Part of a small language model's weights: a variant of Muon for these matrices, 104M tokens.
Each number is 200 + 40 x the weight over its row's rms, rounded and kept within 0 to 999. Layers, rows and columns count from 0. The size before them is the row's rms in percent of the matrix's.

# layer 8 MLP down (transposed), 768x224, rms 0.0645, rows 223-254, columns 112-223
093,227,208,191,104,197,181,264,209,176,241,150,224,145,189,223,154,245,183,202,205,180,175,184,171,155,276,254,197,280,229,214,221,236,260,203,212,177,137,197,169,169,157,181,186,214,210,174,136,241,186,159,204,219,238,141,155,166,144,158,243,207,229,148,167,124,154,208,126,238,190,203,149,244,212,230,149,194,241,217,234,180,173,190,280,221,169,88,229,227,205,218,198,211,201,233,245,262,200,106,274,229,206,179,151,238,168,134,215,165,142,207,294
100,242,185,216,211,209,252,202,172,68,266,189,284,180,288,229,287,209,232,265,148,181,165,166,162,208,231,135,208,165,214,217,220,261,208,264,250,200,230,241,229,147,172,235,194,246,180,224,205,192,214,97,196,197,219,160,194,217,200,256,178,136,178,181,212,290,167,133,253,159,124,194,178,242,197,248,169,140,239,242,244,206,185,195,153,172,182,207,195,192,265,193,168,216,145,188,227,238,260,143,230,260,276,228,222,256,185,143,194,279,164,263,272
102,217,193,238,205,189,253,183,155,237,205,189,155,123,159,195,213,202,250,211,205,214,291,193,253,265,201,197,205,142,239,249,132,118,204,207,166,163,207,205,261,193,225,163,204,273,217,197,212,122,209,179,151,223,158,179,177,218,189,179,207,202,180,95,230,193,211,224,63,192,253,177,239,155,121,155,227,194,148,205,178,195,199,246,203,246,187,247,220,168,155,102,191,226,187,251,133,242,227,236,220,202,215,223,162,256,209,240,176,295,197,220,228
102,274,203,134,292,157,190,205,187,211,223,136,260,170,180,197,213,178,200,218,152,186,196,189,169,183,136,218,163,161,251,177,189,189,173,202,210,229,171,122,223,152,225,220,167,291,100,218,205,177,237,183,156,216,226,201,230,242,168,114,232,226,218,205,171,269,200,219,222,220,285,191,261,246,199,246,197,164,137,145,223,174,250,183,226,204,148,202,219,196,197,129,270,143,186,269,190,262,235,156,161,194,203,209,174,199,261,182,164,255,176,210,212
101,170,228,130,198,213,180,191,128,139,227,200,213,222,289,224,151,234,172,140,183,161,219,185,286,269,168,223,231,211,195,194,197,260,220,226,232,191,202,209,227,224,163,149,156,167,243,186,201,225,199,234,165,247,208,130,179,276,259,197,220,174,208,175,228,167,154,159,164,225,190,217,205,249,230,218,210,193,122,181,174,189,194,135,238,191,218,217,224,130,172,221,191,229,159,209,191,195,225,211,153,256,233,251,144,261,127,158,182,296,115,249,183
101,192,200,187,193,235,176,227,178,148,169,191,215,269,251,192,178,278,258,118,225,199,223,191,156,137,241,193,180,213,241,180,231,189,247,145,167,227,202,174,221,117,148,138,162,158,201,237,108,181,201,244,226,178,211,227,235,257,214,209,171,149,161,217,182,241,271,168,247,211,190,175,126,157,213,180,165,152,143,211,244,269,166,244,180,167,159,270,239,187,207,119,194,160,193,245,34,153,217,163,178,247,177,255,152,157,205,182,229,236,227,220,214
099,226,215,119,189,146,176,151,189,207,116,233,189,146,204,128,170,209,256,199,177,157,146,206,206,254,264,249,167,217,168,212,265,183,213,149,237,241,253,283,233,143,240,196,164,235,294,225,223,220,186,181,201,210,211,194,210,237,146,174,237,204,223,215,152,271,241,204,226,187,226,212,228,200,245,247,173,169,171,227,197,178,176,246,198,207,174,170,183,239,147,160,163,112,277,219,220,244,220,197,233,245,215,259,252,222,207,233,237,206,212,206,180
107,205,168,167,168,242,252,174,232,192,199,202,202,198,196,154,183,219,167,197,176,166,194,199,181,155,213,199,236,165,242,180,233,215,254,198,208,239,189,144,181,227,227,263,166,203,254,204,138,198,209,183,212,149,249,183,185,152,174,178,194,252,185,264,164,248,187,176,133,237,161,243,226,231,199,188,165,215,116,183,150,237,248,262,158,220,177,221,164,118,217,169,183,230,154,179,248,135,205,215,293,127,266,242,185,238,185,233,203,250,197,202,197
090,202,146,223,187,205,194,219,207,252,124,230,221,240,192,179,295,188,190,176,201,286,170,198,175,153,238,196,274,109,207,134,167,179,148,221,172,221,199,237,231,184,197,206,228,147,156,181,218,229,133,225,203,227,198,223,184,252,190,190,227,172,186,194,192,183,202,194,228,212,254,173,251,209,200,232,272,208,170,206,189,240,213,299,159,149,236,138,224,155,176,227,202,218,196,216,208,202,168,226,263,307,140,244,196,206,196,114,271,176,124,139,255
105,212,233,185,225,196,135,159,179,213,208,183,242,153,174,135,223,191,240,210,207,196,171,249,193,105,164,195,145,242,219,167,189,179,255,209,224,231,156,172,186,289,244,203,265,252,169,117,226,174,193,216,205,113,212,150,213,237,171,133,129,175,158,182,129,185,237,260,160,257,228,193,157,145,221,163,250,220,247,211,209,194,223,198,216,210,220,177,243,187,257,197,140,128,248,151,202,190,236,137,179,200,236,178,237,259,187,245,192,169,196,213,178
102,201,134,190,155,229,223,182,144,244,177,212,197,229,253,219,208,225,198,234,189,181,193,186,243,168,192,99,224,216,213,240,160,143,300,214,265,181,196,90,249,297,186,237,217,169,159,139,184,210,278,149,115,155,166,170,133,233,188,122,178,211,278,249,228,144,213,220,226,161,187,206,248,241,195,152,191,244,153,157,216,222,214,209,179,186,263,223,222,246,200,180,186,219,208,221,159,211,173,195,217,220,207,249,186,232,223,224,258,225,163,136,230
094,203,200,222,163,236,211,229,175,238,222,143,217,242,169,196,154,218,227,199,194,207,198,261,157,235,270,180,202,202,172,235,196,196,153,149,337,171,162,238,281,198,205,254,253,191,215,120,226,164,201,199,183,204,245,183,202,178,133,305,167,215,226,110,218,261,220,235,266,142,194,234,117,193,141,258,165,132,153,202,204,133,220,246,143,177,171,201,216,158,182,157,205,169,224,240,185,264,231,192,231,287,205,207,187,140,161,209,231,262,163,135,212
106,184,178,131,198,132,170,192,199,171,284,229,210,248,207,262,275,203,155,225,181,129,208,164,153,169,248,171,226,197,118,201,150,200,179,192,182,159,166,190,173,223,216,220,197,182,172,179,311,180,174,275,174,125,212,171,192,263,192,245,175,174,233,196,153,218,243,158,152,151,238,199,234,150,276,229,143,191,182,222,220,177,220,144,233,206,144,286,154,260,174,175,194,240,152,233,192,136,227,141,205,202,235,206,204,151,200,221,202,166,237,168,232
097,181,168,162,174,194,239,115,194,154,196,221,185,234,246,153,196,176,232,181,186,235,148,219,227,205,228,163,151,214,123,258,200,167,170,250,232,264,133,173,252,126,218,184,177,191,245,230,266,220,244,206,148,142,240,218,132,194,234,180,138,249,249,135,172,100,172,183,151,221,203,224,142,258,220,221,172,235,188,175,206,163,200,220,216,253,188,229,259,208,205,202,221,140,173,248,213,237,179,183,207,108,188,227,243,253,244,210,163,211,232,226,232
095,205,215,250,243,160,234,234,265,180,149,255,198,269,262,175,231,213,243,152,204,260,203,191,305,182,223,201,173,194,261,239,87,126,191,190,140,204,233,263,210,114,208,147,202,176,252,203,155,216,215,280,195,200,247,234,236,81,182,145,199,173,207,146,215,174,145,197,228,173,197,196,209,157,165,205,178,270,149,145,253,175,197,164,254,177,138,173,139,218,282,208,235,194,237,158,154,92,228,189,203,180,244,287,166,181,182,111,172,232,185,254,264
096,226,239,197,242,199,168,173,163,204,105,251,163,171,256,173,199,223,262,229,151,182,188,115,208,189,163,197,205,141,207,219,241,110,222,155,216,215,193,192,227,251,286,175,244,193,190,209,87,219,124,199,242,200,210,211,169,255,261,217,238,197,253,208,214,181,146,147,158,193,251,148,222,211,227,239,269,151,242,221,288,132,193,252,218,157,231,190,151,168,140,172,135,251,237,241,253,212,206,235,152,209,194,137,185,262,213,240,99,232,203,236,221
105,229,218,230,262,258,114,176,195,239,208,179,216,160,241,167,200,188,244,189,182,245,260,210,179,218,130,142,229,128,107,241,137,235,239,194,142,254,162,211,188,286,172,173,227,217,221,164,224,228,241,200,195,207,228,210,250,277,179,167,258,244,183,132,253,147,202,179,255,218,211,133,179,203,188,274,243,198,159,234,188,110,155,186,183,256,222,198,223,225,231,266,211,259,203,221,190,197,228,174,199,172,153,237,242,149,141,243,197,166,205,187,243
106,180,234,195,203,205,273,223,213,197,199,219,257,125,253,128,225,241,202,164,132,198,151,243,211,201,225,186,169,139,196,195,171,205,126,159,249,202,197,213,169,248,259,202,153,226,226,225,154,182,161,201,191,199,167,141,266,210,235,228,159,176,223,117,150,226,161,238,192,153,241,195,255,199,184,125,195,162,157,244,181,127,262,121,204,136,181,142,171,154,179,147,220,133,249,272,223,226,138,192,184,217,214,178,250,296,187,207,174,216,185,215,258
103,222,202,159,215,178,179,244,201,223,144,243,189,190,190,136,116,299,239,248,294,130,164,203,198,211,171,241,180,216,167,253,157,188,185,212,185,221,167,247,209,225,165,257,222,222,139,247,163,224,237,296,160,206,221,196,196,246,157,200,219,206,183,281,130,225,187,239,219,136,114,237,155,112,240,146,166,180,203,192,175,264,155,143,219,158,196,232,182,284,203,214,143,276,224,258,227,202,211,121,268,230,140,205,249,157,197,171,204,190,189,204,184
100,250,242,181,172,175,170,181,205,183,166,182,216,203,204,164,145,242,206,194,133,181,227,182,265,152,218,150,209,169,244,238,165,152,196,147,180,204,233,192,227,245,179,183,216,181,183,134,207,160,218,153,288,178,246,235,188,232,194,172,245,274,191,182,187,207,226,153,225,243,293,195,270,248,140,245,210,93,222,254,144,236,230,187,194,189,249,191,197,184,210,182,161,149,160,152,189,184,211,247,129,131,280,197,234,235,185,166,149,227,203,177,186
091,274,207,224,200,150,279,195,218,214,197,193,95,210,257,243,177,214,225,212,210,182,161,193,201,156,175,197,187,156,251,165,177,196,172,172,220,214,284,316,247,199,200,195,220,274,185,192,179,177,250,211,154,169,237,245,219,163,282,174,191,206,195,225,133,168,165,236,238,208,172,210,227,213,193,223,180,177,277,162,218,194,147,181,235,257,244,130,202,191,128,143,244,219,140,203,206,182,274,230,290,257,206,232,192,213,172,151,287,91,212,155,224
093,136,225,146,216,208,264,164,244,110,128,237,156,167,182,236,289,179,189,227,152,238,202,209,171,104,191,186,148,245,184,193,198,152,260,238,172,238,192,188,217,238,206,222,247,201,179,201,231,273,180,269,184,225,259,128,193,209,185,229,233,234,202,96,157,269,182,185,131,178,174,180,226,181,178,207,190,85,221,259,186,203,155,245,214,288,152,224,257,195,204,211,220,173,181,204,218,145,158,187,263,198,258,192,223,237,217,208,177,216,192,196,201
099,184,191,237,174,271,215,242,179,209,158,174,225,251,182,242,171,194,229,199,216,158,146,191,177,190,137,232,188,257,177,217,215,238,192,207,218,164,222,160,206,183,241,228,175,163,176,222,284,187,227,246,270,239,177,198,302,136,205,174,196,286,264,148,164,249,172,228,105,182,177,200,205,211,159,202,202,201,182,212,212,165,186,173,290,154,173,219,295,170,173,132,186,139,181,200,184,153,277,134,236,177,205,283,192,251,192,140,235,259,197,179,255
092,196,266,206,211,137,212,120,221,174,239,202,210,253,222,225,106,261,249,213,210,136,161,187,171,66,220,121,217,179,181,175,163,144,201,211,208,154,267,220,173,208,224,183,193,229,204,212,90,257,177,219,184,117,128,185,216,190,139,161,200,202,169,233,170,246,156,214,164,175,204,251,179,269,252,110,179,201,167,170,273,182,218,155,202,162,196,242,164,216,246,221,185,177,185,233,217,158,193,219,224,174,187,215,178,158,203,244,165,238,179,280,261
102,172,249,205,237,209,203,250,244,216,159,211,240,286,243,232,219,146,209,193,141,157,204,194,151,258,189,165,238,182,171,228,220,256,210,210,170,181,254,232,215,198,144,144,194,226,214,231,246,165,261,128,159,156,273,228,215,176,197,185,124,233,195,235,243,170,239,143,189,154,184,245,233,262,173,150,292,177,181,204,213,139,229,150,295,159,158,123,158,179,255,223,187,168,262,222,241,216,185,230,189,261,205,218,177,140,223,172,207,141,245,191,191
100,148,174,166,251,121,171,188,209,144,297,200,170,198,193,151,124,268,203,158,229,259,193,198,164,221,224,218,154,223,224,183,208,173,228,231,207,147,200,176,274,160,235,193,230,147,206,110,239,148,190,226,300,221,209,129,147,143,129,173,206,217,193,196,220,217,151,218,141,202,226,194,189,179,220,225,156,167,171,175,150,127,210,265,307,215,176,212,248,259,222,183,138,177,208,221,196,280,153,231,229,252,211,194,160,184,181,196,181,184,254,246,199
101,256,166,180,152,275,193,178,134,256,136,196,193,174,197,221,263,150,197,221,204,170,174,261,198,230,135,162,136,216,198,188,209,159,200,208,155,162,169,213,273,185,172,127,166,225,158,187,185,154,166,166,276,236,187,183,175,283,233,181,201,267,178,157,154,179,166,188,188,188,235,173,173,152,272,198,98,145,148,203,242,229,217,134,259,195,187,164,183,246,180,174,157,187,201,161,224,216,197,174,214,178,246,136,195,206,182,219,206,125,133,211,213
104,149,231,202,187,214,206,148,268,173,169,222,162,176,251,229,239,211,200,203,130,190,210,269,231,184,212,189,215,172,194,208,214,216,234,141,220,200,166,206,286,166,200,230,261,186,208,141,156,228,216,224,128,180,181,156,223,146,300,212,207,151,143,119,273,203,204,244,192,188,236,202,191,195,155,156,167,155,206,248,186,228,165,200,267,179,177,228,181,217,204,274,166,247,221,191,245,253,175,145,101,214,223,150,243,185,187,160,143,249,207,186,123
103,246,232,186,158,157,264,167,289,183,161,159,234,157,267,193,214,208,218,179,194,237,162,146,225,174,181,156,209,178,236,188,250,223,199,261,185,254,137,183,209,232,201,110,211,213,229,324,172,222,182,154,294,253,98,173,182,269,198,231,198,176,150,247,172,184,184,187,220,218,159,152,260,182,242,222,187,233,233,237,151,205,149,179,177,231,148,245,134,147,167,176,228,242,107,257,223,166,181,184,212,198,212,167,313,187,187,212,199,185,217,230,165
107,223,165,162,179,187,262,211,113,201,247,172,139,199,208,168,261,150,118,272,194,200,179,199,170,219,185,237,270,206,175,268,157,195,194,274,161,222,213,227,146,242,219,188,178,170,187,246,194,220,181,196,179,195,233,202,218,195,179,173,239,183,196,277,205,139,210,195,228,145,216,188,176,200,176,140,218,228,220,232,116,212,213,164,195,244,191,176,194,242,210,174,250,134,242,119,253,167,218,169,150,193,184,120,214,292,199,154,222,254,191,253,120
096,168,254,141,305,139,166,189,194,201,44,219,249,215,114,116,182,151,304,194,189,231,187,198,261,260,256,245,241,233,210,162,101,192,248,193,230,140,222,222,171,190,197,228,174,186,202,169,200,239,166,214,191,172,212,135,176,103,223,233,224,170,220,195,192,246,213,172,210,227,184,205,226,262,204,287,237,182,193,163,143,220,224,212,245,214,203,208,224,169,205,191,249,197,192,127,211,180,216,156,139,114,133,261,154,186,184,223,169,117,218,248,164
093,153,268,133,202,250,221,229,212,220,90,201,220,146,114,194,246,248,214,200,176,177,192,226,212,209,200,217,175,181,226,186,176,215,193,225,152,284,193,188,233,158,169,260,184,197,146,171,215,174,154,196,236,129,134,168,216,213,229,243,211,227,191,191,193,217,149,145,198,170,193,184,167,159,199,271,261,176,289,239,214,166,203,202,241,168,227,256,256,191,183,238,167,169,146,202,139,206,198,237,204,113,169,184,150,205,207,165,159,215,155,151,219
# layer 8 MLP up, 768x224, rms 0.112, rows 224-254, columns 112-223
103,277,180,196,199,239,146,184,198,240,245,195,182,269,126,199,223,202,258,172,197,167,224,171,195,227,256,232,85,207,255,235,202,275,258,192,171,216,285,192,214,208,210,147,248,181,129,182,200,195,162,185,224,190,235,193,252,202,161,104,171,227,178,99,225,219,173,193,160,201,170,104,171,176,193,140,210,218,246,190,239,215,218,188,192,211,232,236,228,201,178,202,169,234,242,146,134,164,217,220,173,230,232,241,135,162,180,172,197,167,243,209,206
102,172,194,185,231,154,184,248,238,222,188,205,177,233,156,271,259,209,232,179,197,209,180,183,240,179,180,179,168,212,208,184,170,187,184,225,170,177,194,177,210,71,156,213,248,189,281,207,170,175,179,151,135,148,194,244,144,213,293,223,271,154,172,143,186,163,147,111,278,146,187,207,210,245,152,175,128,238,169,219,205,237,220,166,245,167,245,261,177,266,199,225,202,242,249,132,183,203,255,229,221,256,257,193,208,238,130,166,222,112,205,202,165
101,261,175,205,254,128,231,188,138,153,244,216,164,269,204,217,169,250,240,250,171,166,201,149,201,215,262,202,188,152,218,194,197,240,187,181,146,162,193,269,198,241,256,235,158,166,201,193,129,173,212,190,233,180,202,190,202,266,193,182,156,203,254,148,281,195,214,218,208,159,181,210,184,226,149,226,150,256,199,264,205,185,193,192,206,212,238,252,186,221,169,213,218,214,91,203,196,225,200,260,160,196,236,161,216,110,306,215,187,167,95,223,232
098,242,198,233,247,136,233,207,182,192,184,203,170,216,223,169,147,167,201,172,190,141,230,267,196,200,201,232,142,180,257,189,256,229,221,176,183,168,149,177,190,137,179,154,211,329,213,209,173,256,168,199,231,189,91,151,193,203,156,188,186,243,189,130,202,162,187,175,149,234,235,205,226,124,185,181,176,193,206,159,258,266,97,143,190,213,162,218,199,182,130,287,219,283,221,222,144,314,141,233,197,178,173,240,204,224,154,223,171,147,140,207,218
098,148,210,192,204,133,230,173,242,103,121,163,151,216,178,127,315,218,224,239,266,228,183,216,142,283,198,178,168,185,174,202,208,187,200,158,214,191,205,181,223,160,169,251,177,164,237,244,209,226,247,168,239,183,229,231,132,212,111,202,157,220,244,201,141,217,146,187,203,202,173,232,214,187,189,244,259,174,224,191,173,198,220,147,243,194,318,182,281,235,271,158,203,197,172,188,266,185,169,226,271,166,127,187,222,144,225,250,167,240,245,222,174
097,261,202,170,256,162,228,156,251,189,161,173,137,198,200,257,179,213,224,124,158,149,194,201,161,93,175,197,221,187,187,211,198,159,207,258,207,246,176,244,163,160,190,246,237,206,214,234,160,292,181,256,261,250,225,204,220,234,215,226,123,220,196,119,211,174,262,277,186,216,209,157,265,108,133,244,214,226,177,245,241,224,222,165,196,217,264,169,111,309,217,180,228,204,226,156,256,226,225,257,200,239,131,172,140,184,244,132,208,171,131,248,177
104,219,250,205,278,221,157,173,155,187,330,142,101,168,244,203,191,249,178,222,242,171,239,243,270,200,262,191,188,191,279,210,206,151,159,199,222,202,200,220,196,177,122,215,225,192,124,227,254,158,173,118,199,146,168,237,142,213,147,241,214,225,242,195,193,166,246,182,245,183,209,269,203,205,187,258,181,158,134,222,204,249,209,240,204,201,187,131,258,151,209,167,209,164,203,197,257,162,222,214,206,232,168,222,229,238,175,234,194,267,172,172,217
093,236,258,166,286,241,258,175,134,154,167,188,190,206,155,179,187,183,239,179,264,195,172,189,210,231,204,154,130,225,120,137,175,141,182,170,183,254,175,112,159,150,245,125,187,261,171,267,194,161,204,226,221,196,200,196,215,241,204,188,181,196,162,225,257,189,238,208,199,142,244,223,146,226,243,242,169,245,198,230,184,206,134,152,231,207,224,236,250,178,189,262,193,184,176,183,182,83,241,186,186,122,206,189,232,157,187,203,149,186,199,171,242
108,159,248,235,157,203,223,254,146,165,214,210,247,217,233,239,261,169,149,169,207,176,262,171,181,200,202,151,215,235,224,228,200,190,267,160,228,234,169,176,249,234,121,236,198,131,203,179,245,164,200,245,220,252,289,206,255,163,212,229,211,184,227,247,256,201,245,195,269,128,221,153,184,174,208,242,227,230,223,247,245,129,166,288,177,219,147,223,211,106,169,140,189,215,192,215,141,209,224,208,173,185,189,189,200,247,247,306,169,228,191,206,224
105,170,137,207,148,216,150,281,171,115,181,211,135,241,165,174,255,213,182,261,188,152,149,205,137,252,187,217,240,220,245,254,253,180,227,194,215,122,199,194,198,146,196,195,205,133,264,238,228,169,226,281,149,236,208,190,226,185,197,174,158,218,168,186,141,227,244,212,142,172,155,150,193,261,102,245,221,275,249,219,256,206,212,300,221,228,179,194,247,269,185,189,187,261,204,284,234,137,161,201,186,158,157,179,246,198,128,161,155,233,165,145,192
098,214,262,219,229,172,173,239,182,194,141,272,192,135,288,181,257,193,180,215,230,195,102,196,169,220,163,250,154,182,227,154,107,194,268,203,175,170,183,185,176,207,102,235,212,255,220,232,277,211,163,199,174,173,177,219,303,185,218,152,229,111,261,165,144,176,279,214,171,226,271,143,256,235,251,154,147,206,227,216,175,172,237,201,201,176,189,117,287,209,154,246,195,196,198,110,201,176,210,188,181,72,203,163,193,281,206,244,210,178,159,199,148
106,284,159,184,203,178,213,187,107,166,176,212,233,190,155,204,275,160,167,173,283,203,183,194,184,264,182,198,207,141,182,225,213,224,208,185,216,217,171,210,201,157,250,115,211,157,240,240,201,204,190,152,178,133,230,131,290,232,198,182,184,262,175,203,294,211,111,183,256,254,166,204,266,173,203,157,177,157,182,136,150,207,174,261,152,209,197,196,192,318,225,207,170,280,200,173,222,251,169,226,192,196,174,249,179,224,179,207,213,219,192,178,152
104,182,168,155,242,163,222,206,253,173,218,205,183,228,205,191,251,231,123,233,259,178,115,222,239,191,195,200,280,146,133,196,195,217,209,158,174,185,103,183,252,216,210,234,182,186,224,216,198,182,144,234,174,175,188,133,200,216,313,193,195,232,202,212,229,138,140,283,205,140,210,205,169,224,258,218,183,198,212,253,134,270,209,220,171,196,219,156,168,197,255,241,270,269,274,198,218,238,221,110,166,210,144,196,266,275,204,128,219,202,190,141,249
091,262,218,166,199,255,228,183,228,186,231,231,180,125,136,187,180,200,245,265,270,251,161,178,212,285,199,262,193,133,118,98,151,248,129,245,167,160,214,226,192,267,224,195,278,191,158,231,193,230,119,143,211,121,159,188,233,117,213,209,164,174,202,238,227,227,230,232,141,240,199,255,185,153,150,169,250,230,256,223,248,207,246,204,88,146,165,242,237,186,147,207,130,255,136,169,155,162,202,172,184,200,226,195,213,198,234,214,174,179,283,164,276
097,212,144,257,256,249,248,179,180,162,225,214,155,227,195,257,209,183,221,209,197,165,204,193,165,264,128,161,137,188,215,165,178,155,275,189,182,131,199,198,224,190,223,251,238,233,207,213,217,270,253,148,167,174,156,181,160,257,188,189,210,232,176,214,171,269,176,187,242,211,183,201,179,243,112,180,183,191,142,162,206,283,276,144,168,218,192,203,170,185,268,244,253,204,251,210,194,142,287,212,186,199,247,157,251,266,210,127,211,153,203,236,183
105,241,184,238,283,182,198,204,322,207,237,224,236,228,202,165,221,118,185,236,210,126,159,205,201,238,223,173,219,203,276,157,176,265,209,199,257,183,149,207,164,126,286,196,226,195,199,290,174,94,95,128,173,207,174,172,196,144,185,198,113,200,201,242,156,272,214,251,192,270,148,179,182,185,237,146,236,241,188,188,189,149,209,213,214,190,143,191,191,215,160,192,226,142,228,252,275,177,162,220,159,177,221,173,169,204,232,130,217,285,231,218,251
098,253,275,240,177,246,201,183,195,227,243,165,196,176,186,258,177,117,268,229,171,209,157,207,154,193,239,173,195,217,114,201,228,142,226,196,191,263,260,202,211,167,176,174,225,159,183,227,199,284,271,157,184,193,271,233,121,233,185,220,140,138,237,222,201,159,160,197,204,211,126,153,222,267,231,153,211,218,165,205,260,227,239,218,212,177,236,238,201,292,210,285,210,224,195,141,230,251,183,156,194,152,242,228,239,171,158,141,222,205,217,141,189
100,172,215,246,182,182,200,283,209,187,231,161,131,244,194,237,232,165,175,214,125,199,253,123,151,219,181,271,205,236,256,224,206,227,245,246,214,139,166,199,165,138,247,238,115,197,190,220,152,141,245,221,201,193,167,142,182,136,220,277,177,268,214,220,169,191,220,188,219,174,258,168,191,226,194,208,128,176,197,151,178,206,189,198,186,187,229,243,198,179,280,269,203,216,232,223,134,225,184,217,171,167,125,229,166,209,177,213,207,237,193,244,196
105,178,164,154,221,161,210,210,157,216,189,179,152,170,215,294,232,186,239,152,234,112,228,250,148,201,207,191,220,224,157,207,166,205,213,97,240,188,264,212,119,208,198,194,192,224,201,257,133,195,193,293,156,122,193,192,232,220,230,166,201,207,254,170,195,205,250,205,202,212,173,175,186,205,173,220,117,186,176,197,156,160,187,286,139,228,174,185,156,114,201,139,162,258,226,276,290,179,189,176,208,183,111,199,191,254,188,171,165,226,207,279,236
100,200,240,214,200,199,229,119,189,224,214,272,205,195,245,197,282,262,208,150,224,187,254,229,168,158,109,166,157,235,196,242,219,213,215,169,189,164,168,218,267,209,197,139,221,142,249,227,160,198,146,183,184,210,188,205,119,173,168,199,185,197,155,170,235,116,203,160,203,156,243,201,161,219,209,303,161,155,185,152,197,196,156,189,190,109,216,150,162,249,143,260,212,219,146,136,183,212,197,171,205,261,180,202,194,184,191,231,206,193,155,189,157
097,228,157,204,195,191,185,226,158,218,201,235,119,197,216,181,212,341,159,192,221,153,154,140,265,170,156,172,225,149,191,210,132,227,233,164,204,162,198,184,124,275,223,203,182,219,131,217,252,261,204,176,163,223,230,229,228,210,141,233,189,149,191,171,264,263,242,178,100,177,209,181,301,255,184,186,193,219,241,233,124,197,225,178,175,129,240,185,149,174,100,172,215,226,187,155,198,166,247,231,122,189,205,214,130,194,241,186,290,180,189,167,170
093,232,146,153,175,219,189,154,165,106,180,211,200,134,264,182,188,317,172,151,244,190,238,245,163,176,208,281,235,169,173,130,265,231,194,262,192,200,194,242,174,210,99,248,266,191,157,191,165,170,218,189,185,254,142,246,199,161,181,131,138,162,205,208,248,212,164,182,196,247,194,164,196,169,246,240,156,157,264,213,168,286,222,212,205,132,200,186,180,248,222,228,196,208,159,225,168,206,219,230,181,143,268,220,195,171,178,202,137,193,176,240,170
096,154,168,232,185,161,220,131,202,257,224,264,138,218,237,203,275,201,196,193,243,228,96,191,91,197,209,164,210,128,166,219,213,218,199,238,257,200,181,155,159,252,187,239,219,234,244,195,182,220,268,211,227,186,227,156,203,257,238,149,181,168,241,208,172,188,255,174,226,239,171,222,146,154,220,234,178,271,155,218,232,188,261,177,141,267,239,169,161,235,143,221,259,153,231,275,141,237,151,176,165,218,153,179,167,153,160,212,187,188,220,169,192
102,248,196,188,220,225,188,206,270,215,202,167,144,228,223,133,252,180,156,183,254,213,187,213,79,210,254,100,271,204,171,207,178,143,189,207,240,239,145,176,256,192,253,269,185,218,190,208,163,227,133,187,311,203,168,190,152,209,204,177,167,201,171,170,245,203,247,201,273,217,175,181,246,183,193,172,211,205,250,261,217,238,167,221,181,223,201,130,149,197,248,278,149,207,202,279,160,180,241,217,179,221,152,133,200,164,262,168,223,164,137,220,262
102,283,204,212,291,214,210,212,201,172,266,219,190,266,148,193,174,241,139,235,175,170,174,211,257,251,243,187,250,210,230,270,217,160,270,96,161,219,152,182,196,167,189,135,246,230,283,258,179,229,172,200,234,146,245,193,195,166,172,208,218,138,209,236,195,185,219,230,81,211,190,168,213,216,273,183,253,174,201,226,194,213,219,187,200,225,224,195,79,265,222,212,181,169,172,162,259,209,193,184,246,182,144,160,268,227,299,166,240,186,137,279,150
102,302,297,219,176,204,217,203,189,139,147,248,226,201,89,212,148,274,132,230,135,217,109,251,234,162,192,198,139,228,194,131,139,205,202,208,256,225,208,231,296,183,261,202,215,137,167,205,275,244,197,159,170,197,196,184,199,178,203,170,192,184,182,172,153,238,217,234,270,224,215,185,178,147,251,224,171,189,229,156,218,172,194,204,189,232,161,241,168,278,218,207,185,166,219,219,261,221,226,167,178,137,187,207,210,174,244,183,198,235,231,186,161
100,202,228,190,210,194,159,195,215,183,214,274,156,198,244,203,182,250,157,194,333,171,170,119,154,177,189,138,173,132,185,194,194,221,232,198,139,234,211,159,215,239,227,178,221,196,213,233,180,175,215,173,149,184,187,189,139,93,283,165,222,238,194,196,181,197,167,201,205,221,160,182,186,228,251,205,174,224,303,189,262,222,177,183,137,217,189,225,232,184,196,190,146,159,191,205,186,101,233,244,259,227,187,212,201,222,233,168,196,194,206,227,200
099,253,87,190,265,207,186,242,142,209,229,204,121,176,236,217,239,158,144,235,220,239,228,155,213,217,191,220,180,126,233,223,163,225,196,169,240,140,227,219,233,274,228,229,248,213,148,179,249,142,140,221,208,294,235,207,192,260,210,183,238,201,206,273,245,219,260,216,199,181,120,191,133,185,290,146,171,108,229,237,237,127,176,199,214,171,241,191,140,149,258,226,226,237,266,177,181,291,195,235,162,291,194,193,181,173,177,203,187,189,140,185,288
107,208,163,138,187,150,242,138,234,305,158,219,111,232,161,191,234,168,209,185,225,211,266,233,234,170,224,186,227,173,202,247,213,124,224,211,203,172,194,263,187,173,201,167,202,177,213,200,172,163,218,159,303,120,172,191,252,139,165,239,212,212,214,159,244,188,148,218,184,259,205,185,219,255,230,195,284,196,191,211,237,127,258,172,171,156,175,191,223,256,212,136,198,212,193,135,231,257,235,223,254,229,178,272,199,135,174,164,207,218,134,266,201
096,72,191,201,210,194,228,173,179,201,155,233,232,206,198,223,183,179,219,238,175,181,138,186,208,183,175,176,260,191,285,250,209,215,197,180,187,234,216,254,169,150,235,198,211,124,162,160,186,203,168,149,194,247,202,158,206,194,142,105,117,223,245,160,179,182,201,167,228,219,153,155,275,184,225,199,184,138,321,248,211,206,218,161,194,225,198,138,244,132,199,232,181,281,232,163,242,223,224,276,168,188,214,182,162,137,133,185,125,220,210,160,291
093,267,200,226,212,218,147,181,207,200,194,224,245,156,197,177,270,156,173,205,191,216,210,221,280,148,248,192,204,150,217,191,156,175,162,154,192,193,215,199,183,223,203,271,250,195,196,186,179,249,248,186,241,205,254,232,198,216,246,208,205,215,220,251,154,177,140,185,188,184,194,176,196,226,240,183,94,226,228,208,128,168,188,228,226,197,211,218,219,214,241,182,217,136,189,283,218,253,286,157,185,135,98,176,198,200,219,220,145,173,172,189,225